Part of a small language model's weights: 3 heads of 32, a variant of SOAP for these matrices.
Each number is 200 + 40 x the weight over its row's rms, rounded and kept within 0 to 999. Layers, rows and columns count from 0. The size before them is the row's rms in percent of the matrix's.

# gate: layer 8 MLP gate, 192x96, rms 0.255, rows 36-59, columns 0-95
# up: layer 8 MLP up, 192x96, rms 0.246, rows 36-59, columns 0-95
# down: layer 8 MLP down (transposed), 192x96, rms 0.243, rows 36-59, columns 0-95
gate36,105,146,173,166,166,220,189,171,218,234,144,151,194,251,231,227,186,222,172,241,210,167,228,172,210,224,173,222,227,217,213,160,143,226,175,162,249,167,139,251,143,230,182,187,264,150,129,233,220,177,179,260,166,191,160,222,200,245,158,194,182,270,195,177,195,96,255,216,206,282,217,195,159,300,219,165,141,148,185,190,234,267,152,197,227,215,149,274,227,238,271,253,218,192,171,152,162
up36,102,223,158,224,250,155,177,207,218,196,196,267,230,276,243,188,175,180,272,189,165,188,219,247,143,234,150,167,274,170,242,273,198,233,136,217,231,233,183,205,272,213,233,171,211,248,156,157,235,223,152,173,183,180,105,271,236,218,205,173,212,307,245,227,222,211,234,208,163,245,152,150,186,163,150,178,225,210,196,215,204,215,170,226,187,206,190,165,252,303,237,160,207,211,265,155,168
down36,100,200,133,125,176,237,234,183,247,181,206,172,129,225,205,184,262,202,201,216,211,205,242,259,185,256,182,171,158,174,164,168,167,211,139,190,203,183,119,242,248,264,244,221,259,261,235,222,173,137,263,205,230,256,236,159,224,177,211,237,189,156,187,201,163,175,226,209,175,97,222,206,275,158,234,208,228,236,234,203,180,203,225,225,235,224,234,213,136,102,177,296,181,142,192,199,243
gate37,091,290,200,191,215,179,171,207,275,247,194,213,140,164,143,224,281,226,136,222,145,209,182,272,217,190,190,172,184,189,247,209,279,102,197,197,222,206,225,250,193,200,208,267,174,192,151,183,188,231,170,237,173,234,203,204,242,200,201,202,193,244,178,108,258,149,227,157,188,252,195,185,289,205,214,189,198,251,268,175,98,195,186,245,181,186,224,225,142,147,153,225,240,242,211,253,198
up37,095,185,207,215,175,172,198,190,180,202,164,255,194,167,150,162,199,167,156,203,185,194,200,206,210,255,136,181,242,148,218,237,255,255,240,222,255,237,184,205,159,139,175,207,160,160,232,163,220,211,260,231,158,250,279,220,129,188,262,200,250,213,141,186,197,113,205,136,223,161,198,214,171,218,214,206,150,101,223,182,128,242,282,199,220,276,193,138,241,143,226,108,205,203,174,223,163
down37,101,187,235,125,161,200,243,209,202,182,226,192,226,145,182,149,242,266,173,281,96,191,224,133,226,223,271,187,189,228,228,192,265,146,178,207,175,168,180,157,247,209,177,166,178,290,230,188,189,194,160,171,250,135,241,214,220,249,237,224,146,166,217,203,214,185,150,180,222,198,174,221,203,211,255,205,130,179,200,257,251,152,234,210,212,200,224,160,154,244,78,236,201,197,255,167,143
gate38,087,188,210,207,165,240,180,218,216,217,282,257,217,166,161,176,238,199,278,154,191,186,298,171,192,213,167,217,162,204,217,169,270,189,202,212,226,158,225,242,142,256,171,238,189,223,211,218,171,176,195,197,138,190,138,171,138,114,278,185,212,187,226,107,233,180,216,218,109,236,239,176,175,185,203,228,170,197,130,200,151,222,144,207,146,132,180,183,246,228,152,149,163,204,277,232,245
up38,102,186,192,219,275,190,290,238,204,131,259,159,98,228,174,180,152,190,197,232,247,143,201,270,212,201,166,171,205,280,233,207,228,247,259,190,162,199,179,143,200,174,190,159,301,212,146,125,214,132,229,160,199,234,195,200,250,171,227,226,209,262,142,244,242,165,179,213,281,204,222,175,192,188,163,182,187,265,214,182,223,163,176,151,213,176,165,221,240,225,156,137,218,219,184,154,213
down38,099,214,106,255,222,123,186,214,259,203,150,165,236,122,277,207,230,151,220,222,180,283,206,150,164,200,147,168,217,220,205,159,210,228,248,154,179,185,143,156,230,181,196,162,144,248,252,210,199,242,191,203,177,131,229,150,249,182,242,223,124,159,217,160,254,150,238,172,187,210,213,212,180,207,178,224,122,182,220,205,202,158,215,259,168,121,122,176,206,189,213,210,151,212,200,182,280
gate39,100,190,174,239,168,203,260,179,205,158,240,227,258,200,139,215,198,251,248,225,157,195,138,197,243,273,240,231,246,222,185,164,166,320,172,195,146,208,132,205,176,162,290,185,146,210,150,241,239,266,160,158,133,245,207,231,169,151,178,153,110,201,138,151,271,216,180,233,228,199,213,164,212,167,145,192,276,213,196,179,212,212,216,179,194,176,224,159,176,224,167,183,205,173,237,147,212
up39,101,257,139,137,231,217,199,187,167,214,184,138,271,242,190,148,223,171,283,201,210,181,174,121,233,146,153,256,242,202,185,197,164,215,230,157,170,180,190,244,223,206,129,212,261,245,148,218,211,212,210,234,186,170,165,211,225,210,175,162,127,242,136,193,177,206,146,171,196,228,180,244,196,153,208,237,229,196,276,189,255,82,188,190,209,272,177,148,197,296,177,192,193,228,234,257,179
down39,099,179,258,201,204,209,194,237,267,223,250,253,183,289,111,200,194,192,275,211,252,186,201,234,212,164,247,236,197,198,151,214,254,192,176,190,221,169,120,173,171,142,156,215,215,182,208,277,174,206,185,149,168,142,242,150,212,278,226,235,216,177,298,210,283,181,336,245,243,171,154,220,211,201,230,212,185,163,202,246,200,176,188,165,152,214,174,204,216,216,199,202,225,204,177,190,139
gate40,099,161,199,211,270,191,151,237,231,163,219,235,190,97,213,204,203,178,201,242,138,208,168,189,258,212,207,175,188,186,170,120,173,188,222,245,184,243,217,205,246,145,96,181,270,223,186,219,101,196,195,207,170,150,169,178,190,140,247,244,201,194,190,195,159,155,243,160,186,191,164,154,149,166,254,165,160,271,203,237,107,166,106,221,182,247,206,180,216,192,214,193,209,204,120,156,183
up40,094,209,220,180,117,192,225,188,199,198,184,203,207,219,268,234,138,177,112,252,138,188,200,190,216,164,212,194,166,201,137,222,265,203,233,193,122,259,212,155,235,184,210,209,209,248,193,184,174,166,177,138,207,213,143,153,226,212,199,246,269,245,170,191,153,180,111,162,114,236,184,190,276,237,183,202,168,117,212,161,180,192,220,244,208,167,168,132,218,227,225,242,226,236,290,269,248
down40,102,187,214,230,224,213,213,158,222,119,215,162,239,234,249,267,189,206,250,154,226,199,196,250,187,155,243,178,197,196,207,276,132,143,208,181,136,275,114,212,242,225,249,232,96,217,205,165,223,148,267,243,162,268,144,203,189,216,267,265,232,226,193,212,182,266,241,237,230,178,198,209,195,190,176,256,198,191,165,235,237,145,228,278,182,213,208,262,155,151,221,204,149,208,186,183,209
gate41,095,225,166,232,155,170,220,217,280,214,191,219,207,202,205,175,242,212,237,136,217,122,130,216,274,199,199,193,174,184,141,204,229,153,225,189,189,273,157,173,243,193,171,225,217,208,276,173,206,229,147,203,166,121,124,163,229,142,237,121,204,147,211,200,288,207,236,222,176,172,162,204,102,139,177,145,172,204,161,241,183,189,254,212,163,203,213,187,174,136,182,264,268,193,158,185,167
up41,097,193,148,224,253,205,194,122,188,179,264,177,206,237,280,236,219,159,170,130,310,213,230,167,270,238,202,212,258,194,158,206,213,213,183,117,168,155,236,237,222,260,205,202,218,148,188,220,207,212,139,195,179,207,178,118,204,210,144,259,248,208,197,156,227,248,140,275,213,201,242,161,201,209,228,173,261,203,189,181,187,139,231,175,215,168,224,207,255,111,250,207,194,265,246,176,176
down41,097,197,180,226,139,175,269,150,231,179,181,180,168,107,271,151,160,122,146,206,205,175,207,207,190,114,197,181,127,166,188,209,197,195,224,201,210,208,209,177,248,184,209,201,186,210,265,241,155,215,243,179,211,245,255,209,168,178,165,258,151,229,127,162,270,101,173,208,280,215,141,141,154,225,249,222,187,211,217,239,218,173,194,141,155,181,180,256,161,196,267,242,160,238,191,163,203
gate42,101,197,184,153,201,262,188,132,182,160,191,182,187,274,150,230,175,252,263,188,269,152,166,208,215,199,229,180,224,208,136,162,268,212,206,163,242,122,130,249,189,231,233,203,156,137,137,263,206,179,116,215,157,171,218,195,158,197,177,262,273,133,247,226,207,158,250,250,217,157,159,223,211,212,186,185,213,137,198,163,175,161,189,257,233,172,231,203,223,198,174,226,241,248,227,253,274
up42,098,147,235,210,235,229,194,188,89,247,138,164,232,230,139,224,195,161,201,166,125,202,161,198,200,153,229,157,242,205,231,222,211,149,226,218,191,227,222,227,180,228,193,192,176,279,259,269,212,133,153,270,133,257,283,181,175,214,111,211,196,191,209,177,187,146,179,265,201,210,221,198,200,247,268,262,208,173,212,159,126,249,143,232,181,216,160,185,174,222,180,175,187,234,221,241,143
down42,102,137,175,225,234,216,225,184,202,144,192,234,219,169,256,177,206,282,275,247,230,148,166,212,190,161,155,225,151,199,196,271,212,229,196,249,27,186,266,210,107,246,176,237,198,250,157,192,212,220,236,187,211,163,260,199,219,255,189,169,168,185,225,216,189,228,189,236,215,196,180,167,192,227,215,236,166,200,157,237,196,187,213,159,281,235,175,185,163,281,180,227,218,177,271,201,201
gate43,104,201,171,154,167,129,202,184,225,161,209,181,241,201,138,175,247,178,252,202,206,189,230,173,190,177,142,123,144,179,215,240,219,137,204,193,162,116,192,247,223,188,216,238,250,234,206,245,198,234,273,131,171,237,270,269,197,190,183,177,150,242,228,222,236,184,143,184,203,160,175,163,203,219,239,68,188,234,288,173,185,215,261,178,189,225,231,158,196,179,283,215,176,142,148,197,214
up43,104,182,226,183,167,211,191,279,240,209,131,186,171,202,218,150,211,250,228,201,259,211,231,155,208,141,237,214,246,259,141,217,187,196,142,203,225,195,206,176,181,133,167,153,103,249,190,227,151,164,197,219,260,125,256,218,230,223,277,176,253,250,234,147,230,213,255,177,126,270,235,224,186,268,211,159,152,136,235,172,186,190,265,137,164,167,242,180,238,184,161,197,212,216,190,185,161
down43,107,229,169,197,213,185,224,254,200,186,238,212,168,211,267,218,230,278,142,285,143,151,213,120,221,165,158,144,178,102,243,192,153,215,216,185,183,208,243,228,158,177,234,228,145,221,177,186,202,217,148,182,207,172,221,194,258,131,191,202,203,227,251,216,159,196,167,244,167,154,253,224,78,174,205,204,257,235,228,223,211,211,165,188,131,197,252,194,148,224,202,194,223,261,305,215,174
gate44,096,202,179,177,144,220,116,234,195,121,256,238,203,264,213,216,180,149,221,182,139,141,171,221,202,212,154,225,214,212,169,222,239,154,237,189,155,224,248,225,202,275,172,217,265,238,191,200,180,263,220,293,111,191,220,142,157,163,228,255,174,282,178,200,197,191,192,132,203,169,277,183,254,226,166,264,224,160,194,224,201,222,232,196,253,190,194,234,166,174,128,168,143,173,193,254,227
up44,093,151,188,175,193,147,156,155,196,147,242,227,135,207,304,172,190,198,191,166,226,179,230,162,259,194,228,207,207,172,126,279,187,182,175,217,270,96,200,146,185,153,239,153,200,217,182,204,208,261,227,201,219,206,169,173,216,221,162,225,204,260,165,234,177,273,208,190,191,194,291,117,235,212,186,227,234,214,203,179,206,216,212,201,198,155,321,184,136,242,199,151,141,243,209,246,194
down44,100,199,234,173,234,170,166,167,241,162,246,220,121,189,208,257,218,327,172,206,272,195,204,225,187,220,200,206,222,126,228,218,225,170,234,189,157,257,259,156,154,135,208,240,130,247,179,166,240,200,201,262,220,138,195,216,138,204,200,252,188,211,243,143,156,270,259,170,169,121,208,229,188,188,252,157,195,178,137,180,221,219,205,176,207,174,153,186,161,241,236,226,249,269,174,149,193
gate45,109,206,255,253,239,273,137,270,207,167,190,240,209,214,205,248,183,242,263,259,158,152,135,158,178,274,276,236,259,199,250,145,174,272,215,164,215,182,143,199,223,189,190,226,160,229,188,194,137,221,249,172,192,158,191,254,211,224,197,198,129,235,234,184,264,205,227,206,203,236,166,114,243,178,166,249,216,144,227,255,241,213,142,186,209,134,175,199,190,244,214,134,146,222,177,210,195
up45,114,189,194,243,211,157,189,236,219,180,138,211,186,228,218,233,238,180,85,205,196,273,149,220,265,178,190,182,189,193,251,175,105,225,224,214,148,267,148,212,248,248,247,266,287,192,169,163,274,197,182,175,113,214,129,200,274,169,195,164,179,257,194,231,182,214,187,193,173,192,198,226,239,189,217,247,249,127,195,220,231,205,218,229,219,265,181,225,193,180,216,124,148,188,248,184,239
down45,107,187,254,227,147,179,164,210,200,230,144,231,144,220,152,165,240,184,172,180,221,195,165,164,137,199,241,238,192,254,222,260,207,180,209,229,277,177,240,169,279,255,183,152,204,228,175,168,238,130,203,225,220,240,164,228,189,183,254,106,186,173,207,294,131,194,197,171,176,195,228,162,151,157,251,191,189,201,153,164,201,211,86,224,142,198,178,196,235,114,250,187,144,207,258,213,216
gate46,098,234,228,234,184,160,135,228,148,193,178,214,204,172,182,132,249,112,253,143,239,176,183,162,226,122,195,124,233,139,226,237,213,235,143,241,191,244,204,203,240,235,238,216,227,180,156,127,250,177,245,205,168,222,164,251,141,176,189,186,128,279,199,212,204,165,174,224,254,227,237,202,260,232,251,164,217,200,210,313,213,196,139,191,135,194,168,234,141,202,227,177,198,205,227,224,159
up46,098,269,189,265,230,176,264,222,120,187,181,199,202,216,183,227,236,228,281,229,193,203,244,180,177,187,244,183,267,227,189,225,234,229,167,214,222,255,232,186,193,244,157,185,102,243,217,157,268,202,235,176,173,155,200,172,181,135,234,242,311,225,192,193,176,204,200,210,273,170,192,153,259,262,170,212,163,170,240,190,210,230,216,183,221,209,165,100,140,148,190,225,276,191,261,224,165
down46,097,186,241,230,235,202,293,167,140,199,195,269,220,322,255,179,167,212,178,216,249,258,194,183,177,170,242,140,192,236,217,213,184,153,183,227,182,250,228,137,129,243,178,172,134,191,210,164,234,177,166,140,175,213,225,199,195,209,255,208,232,208,188,230,103,263,239,219,225,159,206,290,210,193,229,141,169,216,207,136,212,233,214,171,173,223,256,205,207,113,183,202,224,135,184,151,184
gate47,095,238,249,229,273,193,162,173,230,226,125,125,115,233,158,197,188,190,229,267,245,238,161,134,201,274,174,205,156,179,203,118,147,213,199,182,246,249,238,194,265,204,206,173,150,160,219,182,207,235,254,253,183,212,187,168,218,214,190,192,174,146,220,173,142,137,165,230,196,189,232,193,214,289,200,233,166,117,223,201,184,171,201,139,185,214,156,190,190,234,229,187,182,177,315,237,244
up47,097,168,197,150,273,164,167,175,168,147,206,214,226,194,146,187,262,245,228,228,163,204,136,137,223,170,198,226,113,205,181,126,268,207,165,224,186,244,173,201,191,252,196,151,193,262,184,127,275,238,169,197,186,118,236,177,139,278,168,280,152,171,163,170,206,139,186,236,200,111,162,237,206,154,190,189,231,202,245,213,239,197,213,179,215,188,198,146,235,206,254,200,235,261,218,212,239
down47,094,235,144,231,285,207,224,134,232,218,278,196,242,192,285,203,191,180,263,194,291,201,251,250,181,200,232,233,197,195,169,161,239,194,220,201,180,197,135,112,190,189,99,253,245,283,167,142,238,221,226,200,183,198,206,188,197,261,229,182,110,158,211,177,196,191,139,237,258,185,243,236,129,182,182,186,183,164,151,216,241,163,198,197,157,188,230,260,195,207,217,147,171,210,172,220,178
gate48,094,289,207,332,242,198,213,189,190,201,225,201,241,169,197,167,164,241,204,222,174,174,259,152,248,196,173,209,227,167,164,168,210,197,226,189,229,235,189,252,169,226,178,267,200,134,251,253,213,167,267,164,196,183,206,216,211,190,199,240,196,183,179,167,196,227,238,134,247,190,238,154,224,128,156,183,185,115,215,165,192,122,252,187,206,165,153,254,266,198,118,202,165,264,267,213,265
up48,102,159,192,147,162,193,180,210,240,257,215,275,247,156,185,219,207,162,189,216,190,262,189,168,245,270,269,287,144,204,217,242,206,156,183,236,188,209,161,231,207,129,236,232,213,223,239,173,197,135,166,187,151,146,146,239,145,253,257,252,146,171,215,248,233,146,172,156,216,201,155,160,220,256,256,162,217,233,210,175,189,202,238,130,235,116,256,223,213,236,246,222,235,128,210,191,192
down48,092,224,164,188,186,122,213,212,172,134,211,218,159,241,167,212,145,191,240,188,252,163,230,221,184,200,213,193,147,205,142,194,286,192,222,184,153,159,172,183,173,278,136,167,126,158,146,239,186,226,179,208,262,261,184,221,205,132,197,262,258,225,121,197,216,146,270,159,200,155,151,190,157,193,243,277,135,142,186,174,200,157,195,239,181,274,210,228,180,132,198,227,172,188,257,189,209
gate49,104,244,239,217,187,167,170,216,267,187,181,200,289,178,242,208,115,151,169,122,171,115,202,204,181,185,188,103,203,158,224,267,202,218,189,175,177,162,185,187,225,192,243,236,218,195,185,186,194,201,247,156,191,195,162,277,213,274,153,167,124,219,183,177,219,224,188,149,222,171,173,227,167,172,228,214,240,204,199,197,91,155,125,169,154,260,137,253,217,254,175,203,170,218,249,148,170
up49,103,206,133,192,209,190,137,248,205,241,188,209,168,192,208,252,239,186,204,235,200,191,143,169,197,278,252,200,267,182,167,223,176,221,176,165,186,235,217,210,261,244,261,183,217,298,232,162,158,260,161,85,222,141,233,174,194,196,289,276,266,215,160,157,265,249,195,212,196,205,189,218,185,172,221,183,205,208,199,236,117,279,258,175,193,150,181,226,188,142,154,223,227,237,208,207,173
down49,104,180,250,176,208,205,209,247,180,227,240,202,187,212,231,255,198,256,218,225,169,255,185,204,221,218,209,182,213,196,145,188,215,171,193,230,200,275,149,261,257,180,167,169,108,202,208,140,261,181,209,188,266,143,221,211,188,115,345,275,260,148,251,170,201,198,194,165,211,228,144,279,208,180,179,207,109,225,228,210,232,155,210,170,169,236,183,175,226,182,127,210,251,208,232,202,215
gate50,105,176,170,193,300,225,200,216,235,227,191,171,240,196,227,209,167,222,128,155,256,170,182,150,170,199,146,251,260,137,283,173,263,160,225,182,203,206,263,182,231,225,224,185,166,259,197,193,181,110,303,223,116,216,219,203,222,179,151,200,176,228,154,166,175,232,232,221,242,183,167,200,192,168,222,198,211,260,211,114,221,149,143,144,184,180,204,251,168,198,167,242,163,214,167,172,280
up50,095,198,178,168,155,184,253,209,179,251,160,275,202,191,228,167,227,262,212,227,178,206,232,216,193,181,234,239,186,150,181,218,185,249,191,196,198,255,188,270,221,137,216,207,187,237,216,177,278,252,95,157,221,218,153,166,231,181,241,189,137,197,142,235,182,189,226,166,272,251,137,137,219,166,251,198,83,218,253,239,211,167,144,213,241,210,237,219,234,223,173,185,196,117,135,233,245
down50,099,205,213,140,202,212,173,239,285,211,261,231,204,136,200,271,239,176,194,156,162,161,242,171,251,152,266,167,181,228,253,248,188,185,265,160,183,190,260,183,182,247,222,154,199,209,198,212,138,214,178,173,151,182,148,179,187,73,176,207,223,151,192,239,185,158,132,184,157,237,213,156,294,221,214,168,189,254,174,197,183,229,247,189,183,240,206,237,196,176,236,202,78,195,237,207,179
gate51,103,130,239,244,139,148,204,170,244,221,199,231,290,228,193,187,199,239,166,166,186,189,270,196,150,179,174,229,246,171,221,223,223,144,239,175,205,186,112,197,236,163,165,256,179,185,159,173,182,159,208,242,274,242,132,139,176,154,231,191,161,289,168,152,286,221,154,221,172,204,274,206,149,218,204,187,212,210,186,240,218,285,179,185,156,141,188,219,185,224,258,231,255,181,210,215,256
up51,103,154,251,153,221,238,217,187,156,204,270,180,223,196,159,185,181,222,210,217,217,190,174,196,203,231,199,198,235,202,220,184,162,195,227,264,220,227,175,212,123,256,229,159,234,165,167,184,226,106,252,245,199,142,226,143,280,182,113,164,140,162,197,251,207,111,202,230,158,239,257,211,160,254,193,190,41,178,207,228,210,177,258,221,156,193,189,265,196,178,189,203,225,222,222,168,222
down51,105,227,264,142,162,261,172,255,146,208,183,262,237,249,191,139,175,182,197,207,243,186,265,236,159,230,176,212,273,153,265,227,219,202,183,175,182,150,207,206,155,206,203,224,184,169,185,196,173,227,165,165,178,244,144,142,196,199,156,238,228,285,156,132,225,263,144,152,162,185,200,222,186,270,166,205,227,242,278,181,244,200,249,227,250,233,151,166,163,121,123,190,221,235,200,259,198
gate52,099,188,228,252,242,163,163,197,187,201,247,219,178,220,235,178,161,173,217,258,263,201,256,126,176,184,152,200,191,201,311,261,166,120,192,196,151,188,191,229,296,184,113,210,163,191,217,211,254,158,147,205,208,190,203,197,166,190,162,195,134,162,211,172,150,234,203,270,207,216,195,237,240,187,258,164,220,181,232,226,156,205,235,138,97,151,144,176,258,197,204,182,229,210,118,215,230
up52,099,186,271,192,205,198,241,202,156,204,198,195,171,119,274,211,246,154,190,114,161,244,160,293,162,234,193,192,189,192,150,135,228,148,191,135,313,202,223,173,223,191,225,166,193,149,234,190,169,226,156,220,227,232,188,227,175,170,267,155,121,140,184,212,248,176,199,201,262,255,278,241,222,175,180,186,159,196,174,118,249,184,201,215,154,197,242,187,199,182,163,172,196,158,172,163,157
down52,099,201,131,179,175,206,175,109,247,215,133,246,233,165,215,283,247,227,170,244,177,180,259,202,202,183,193,136,219,284,225,201,96,198,178,218,205,119,238,221,175,208,150,236,142,209,246,266,191,188,202,167,111,109,198,192,199,191,214,101,209,186,210,173,238,216,191,229,221,173,193,218,216,191,168,164,196,174,201,141,200,301,208,212,196,193,158,218,164,176,238,183,215,147,217,222,259
gate53,094,173,200,246,230,194,126,241,232,190,234,203,208,183,256,171,142,114,181,181,195,218,222,260,196,197,108,151,149,284,185,153,182,222,200,293,125,141,213,186,248,209,168,255,163,167,217,214,172,162,225,216,195,190,194,270,199,216,247,223,144,265,233,154,210,227,164,186,186,147,207,244,157,260,202,251,235,203,214,158,193,130,144,206,271,241,204,149,118,217,200,195,217,252,185,193,166
up53,098,291,162,227,187,228,229,146,192,189,217,197,159,190,193,177,184,137,160,155,170,292,158,159,209,287,214,170,205,235,197,220,169,178,233,257,275,168,146,156,234,257,190,185,260,198,205,265,127,180,204,183,255,222,112,239,133,214,222,172,218,121,188,216,220,151,216,225,188,172,195,206,213,152,211,269,160,144,231,178,179,237,160,186,211,148,212,166,192,184,125,236,172,258,255,158,227
down53,100,219,195,184,189,162,217,249,194,184,181,249,222,160,216,229,192,234,207,163,180,223,258,232,194,240,180,219,225,130,220,239,240,203,235,174,221,261,335,158,175,209,175,182,255,193,220,127,176,270,228,159,286,168,229,171,234,175,191,195,221,256,194,262,232,270,241,205,166,289,195,169,197,164,261,200,202,104,164,181,143,205,245,142,229,208,231,201,181,277,261,224,218,188,242,227,236
gate54,095,197,285,217,207,175,193,243,134,145,195,189,236,139,127,159,205,177,257,180,188,193,223,183,189,179,144,146,225,219,202,201,145,187,237,193,145,183,128,191,244,220,241,267,214,144,178,176,128,257,199,236,170,211,231,207,239,249,195,165,251,254,187,216,254,148,187,123,145,253,246,234,197,150,140,189,248,217,180,164,108,246,248,185,183,164,207,145,154,265,162,207,198,186,221,254,238
up54,098,228,216,232,173,197,178,258,199,258,215,197,197,194,223,191,240,238,220,173,199,180,114,168,163,237,167,198,209,167,144,142,233,225,171,194,220,196,235,140,188,164,168,172,209,232,177,185,220,232,266,280,205,86,120,206,153,220,199,214,199,194,213,205,263,205,223,123,191,238,240,167,192,177,214,198,214,260,274,178,238,137,149,146,195,177,330,292,163,161,207,238,200,258,216,221,219
down54,097,228,249,154,200,163,223,145,209,176,174,118,192,162,180,203,221,245,184,105,180,179,208,213,164,167,171,59,209,211,200,222,221,166,163,158,220,201,196,196,208,199,228,175,260,283,194,170,95,206,220,112,218,181,207,190,210,238,194,245,189,237,241,209,194,241,193,213,195,145,181,233,186,283,271,195,178,177,236,234,156,212,202,143,238,146,233,160,218,235,221,226,274,280,247,226,210
gate55,098,193,185,189,204,250,212,230,222,173,232,148,288,215,247,265,206,298,209,238,218,171,258,183,186,247,241,135,106,218,267,183,138,175,254,169,195,210,196,188,239,196,174,174,149,238,125,273,269,160,167,223,182,184,233,152,190,147,278,163,215,152,202,223,143,223,270,143,274,190,209,155,241,162,198,188,241,186,221,204,174,179,130,161,228,199,169,185,174,224,161,223,181,188,182,194,161
up55,103,194,283,200,212,184,188,111,167,198,232,192,191,130,213,253,170,182,183,158,196,220,244,172,186,173,215,198,191,211,160,253,254,246,169,247,223,199,231,148,193,206,159,232,188,226,261,188,205,215,173,218,177,248,175,305,221,222,192,301,180,284,184,109,207,170,219,210,226,197,221,210,97,244,127,167,175,138,258,256,215,214,178,142,175,159,247,123,153,225,196,164,222,219,186,217,206
down55,095,134,182,229,224,199,203,260,184,143,234,210,222,175,174,312,232,254,217,215,223,181,187,125,218,214,148,218,201,223,159,187,164,131,188,168,178,180,220,162,191,216,210,201,220,237,235,191,201,185,184,121,221,165,208,160,207,231,154,298,240,186,210,227,149,223,120,192,156,211,112,147,221,147,209,250,190,320,166,251,137,162,156,249,177,178,197,180,188,204,160,188,217,189,206,294,209
gate56,098,202,163,181,198,216,204,187,203,211,281,177,199,178,145,168,152,182,224,202,314,236,207,249,227,176,140,319,219,229,236,151,181,192,245,204,171,132,213,214,200,207,196,294,218,185,204,164,188,103,206,172,183,204,209,255,226,119,231,236,242,232,218,178,206,203,161,190,178,270,177,174,140,134,216,191,146,183,246,227,193,226,234,191,188,295,152,151,149,195,149,190,157,182,154,166,223
up56,103,261,243,249,196,201,269,189,169,201,187,131,228,195,164,224,158,207,196,183,254,150,222,201,213,202,250,147,223,268,206,275,179,199,237,228,202,111,193,167,305,213,200,199,145,181,225,238,154,285,241,232,292,213,211,213,269,204,243,159,111,210,232,219,248,151,209,196,198,213,184,214,265,282,185,196,238,219,193,203,139,197,229,135,244,283,204,162,233,177,201,212,174,181,204,210,187
down56,100,220,181,247,183,216,192,233,206,246,220,245,217,200,178,158,91,199,241,230,213,227,213,190,142,150,192,234,209,190,187,224,216,248,203,229,218,258,188,153,140,187,147,199,189,215,230,238,164,247,292,223,301,200,251,242,144,176,254,226,238,177,196,214,253,135,171,192,180,160,196,261,191,195,217,188,262,199,146,109,221,165,230,187,177,243,197,166,180,332,226,185,234,159,171,153,148
gate57,107,145,202,261,195,130,185,228,221,191,202,219,254,278,166,218,188,169,118,262,300,148,203,179,230,195,188,188,103,194,180,226,203,260,207,180,235,193,195,231,218,162,228,264,227,159,203,261,237,134,196,225,218,282,156,175,215,215,173,201,240,183,166,151,207,200,171,234,188,193,214,115,226,152,187,185,162,158,288,175,182,194,200,212,259,244,182,231,228,264,265,216,161,209,183,153,276
up57,101,247,117,223,232,209,212,277,174,180,219,257,285,181,224,74,142,161,200,218,211,154,268,292,214,243,202,168,178,207,187,224,219,222,248,205,170,215,154,217,214,222,90,231,231,210,163,262,190,181,198,187,190,142,167,219,219,165,172,138,150,173,187,189,206,119,252,193,202,164,161,248,143,187,201,213,157,195,212,185,248,195,158,178,238,168,155,181,222,221,194,184,180,227,249,171,274
down57,097,220,258,223,166,188,139,76,138,151,202,209,170,174,192,226,203,213,253,163,312,194,226,249,200,200,256,205,261,199,198,255,212,264,251,225,156,175,197,224,218,100,147,245,219,225,202,191,253,240,216,231,226,216,169,163,224,200,164,148,189,246,244,211,219,237,204,178,176,215,211,155,160,203,203,171,133,195,212,186,215,235,135,214,156,209,276,189,251,180,247,281,178,236,133,233,194
gate58,103,217,75,221,215,228,142,228,171,225,157,208,173,161,199,193,180,237,309,205,174,168,107,164,253,173,229,176,239,116,162,179,246,238,186,219,227,216,198,235,258,199,191,219,175,216,247,163,158,166,143,229,198,237,275,244,191,150,183,163,193,149,185,193,116,173,186,149,272,171,243,184,165,204,189,198,179,136,168,191,156,158,172,172,178,240,207,219,135,209,197,251,208,264,219,184,252
up58,108,219,222,144,120,225,176,134,174,164,242,154,142,319,238,174,183,213,211,186,217,176,158,202,150,195,183,235,141,245,189,199,171,231,203,230,135,216,181,167,276,152,191,219,209,162,158,154,179,225,212,191,165,262,217,236,172,134,176,189,241,140,207,137,272,169,253,181,117,232,229,192,200,207,164,168,205,174,214,200,292,184,269,259,184,173,179,190,244,173,180,229,136,130,199,216,209
down58,101,258,198,188,187,240,200,161,211,213,191,123,207,195,176,180,190,208,173,302,160,197,274,243,233,160,193,219,287,198,309,249,196,321,179,159,209,262,205,254,128,206,160,153,215,208,237,206,171,178,201,174,209,198,187,251,164,230,225,215,234,232,245,217,163,244,97,228,261,164,226,207,196,221,203,186,174,134,214,250,206,179,145,180,273,236,185,236,168,193,246,198,180,239,183,209,170
gate59,102,157,229,238,192,160,221,126,314,205,257,173,224,129,145,252,174,228,136,203,252,211,239,227,178,156,194,156,81,193,166,230,173,257,192,180,170,227,194,197,166,174,181,216,170,151,181,151,182,220,222,158,174,225,138,252,244,231,144,170,215,236,141,196,147,210,163,233,229,231,222,177,211,213,208,248,201,212,133,204,223,259,233,286,213,118,195,249,217,207,240,169,213,255,224,211,173
up59,106,186,234,159,251,247,203,245,257,157,195,211,231,183,190,232,168,253,237,174,149,150,207,199,222,226,193,208,227,164,173,212,183,195,191,142,230,231,162,225,199,216,244,140,209,222,176,192,222,149,190,247,239,272,161,206,211,261,173,240,191,274,164,191,284,210,145,290,237,201,220,301,202,139,226,165,127,134,106,214,244,172,192,140,227,184,186,218,200,112,147,249,192,240,218,201,242
down59,103,152,161,191,175,222,187,141,237,254,187,231,183,163,156,222,218,222,194,105,199,209,198,159,263,217,217,277,188,163,254,251,180,177,228,257,109,232,260,257,218,225,213,192,309,215,221,142,240,214,220,137,176,198,229,165,192,199,124,168,213,199,197,149,231,157,184,226,183,173,288,249,240,181,194,176,171,110,286,175,247,222,185,178,144,192,192,229,214,228,230,159,213,212,217,255,223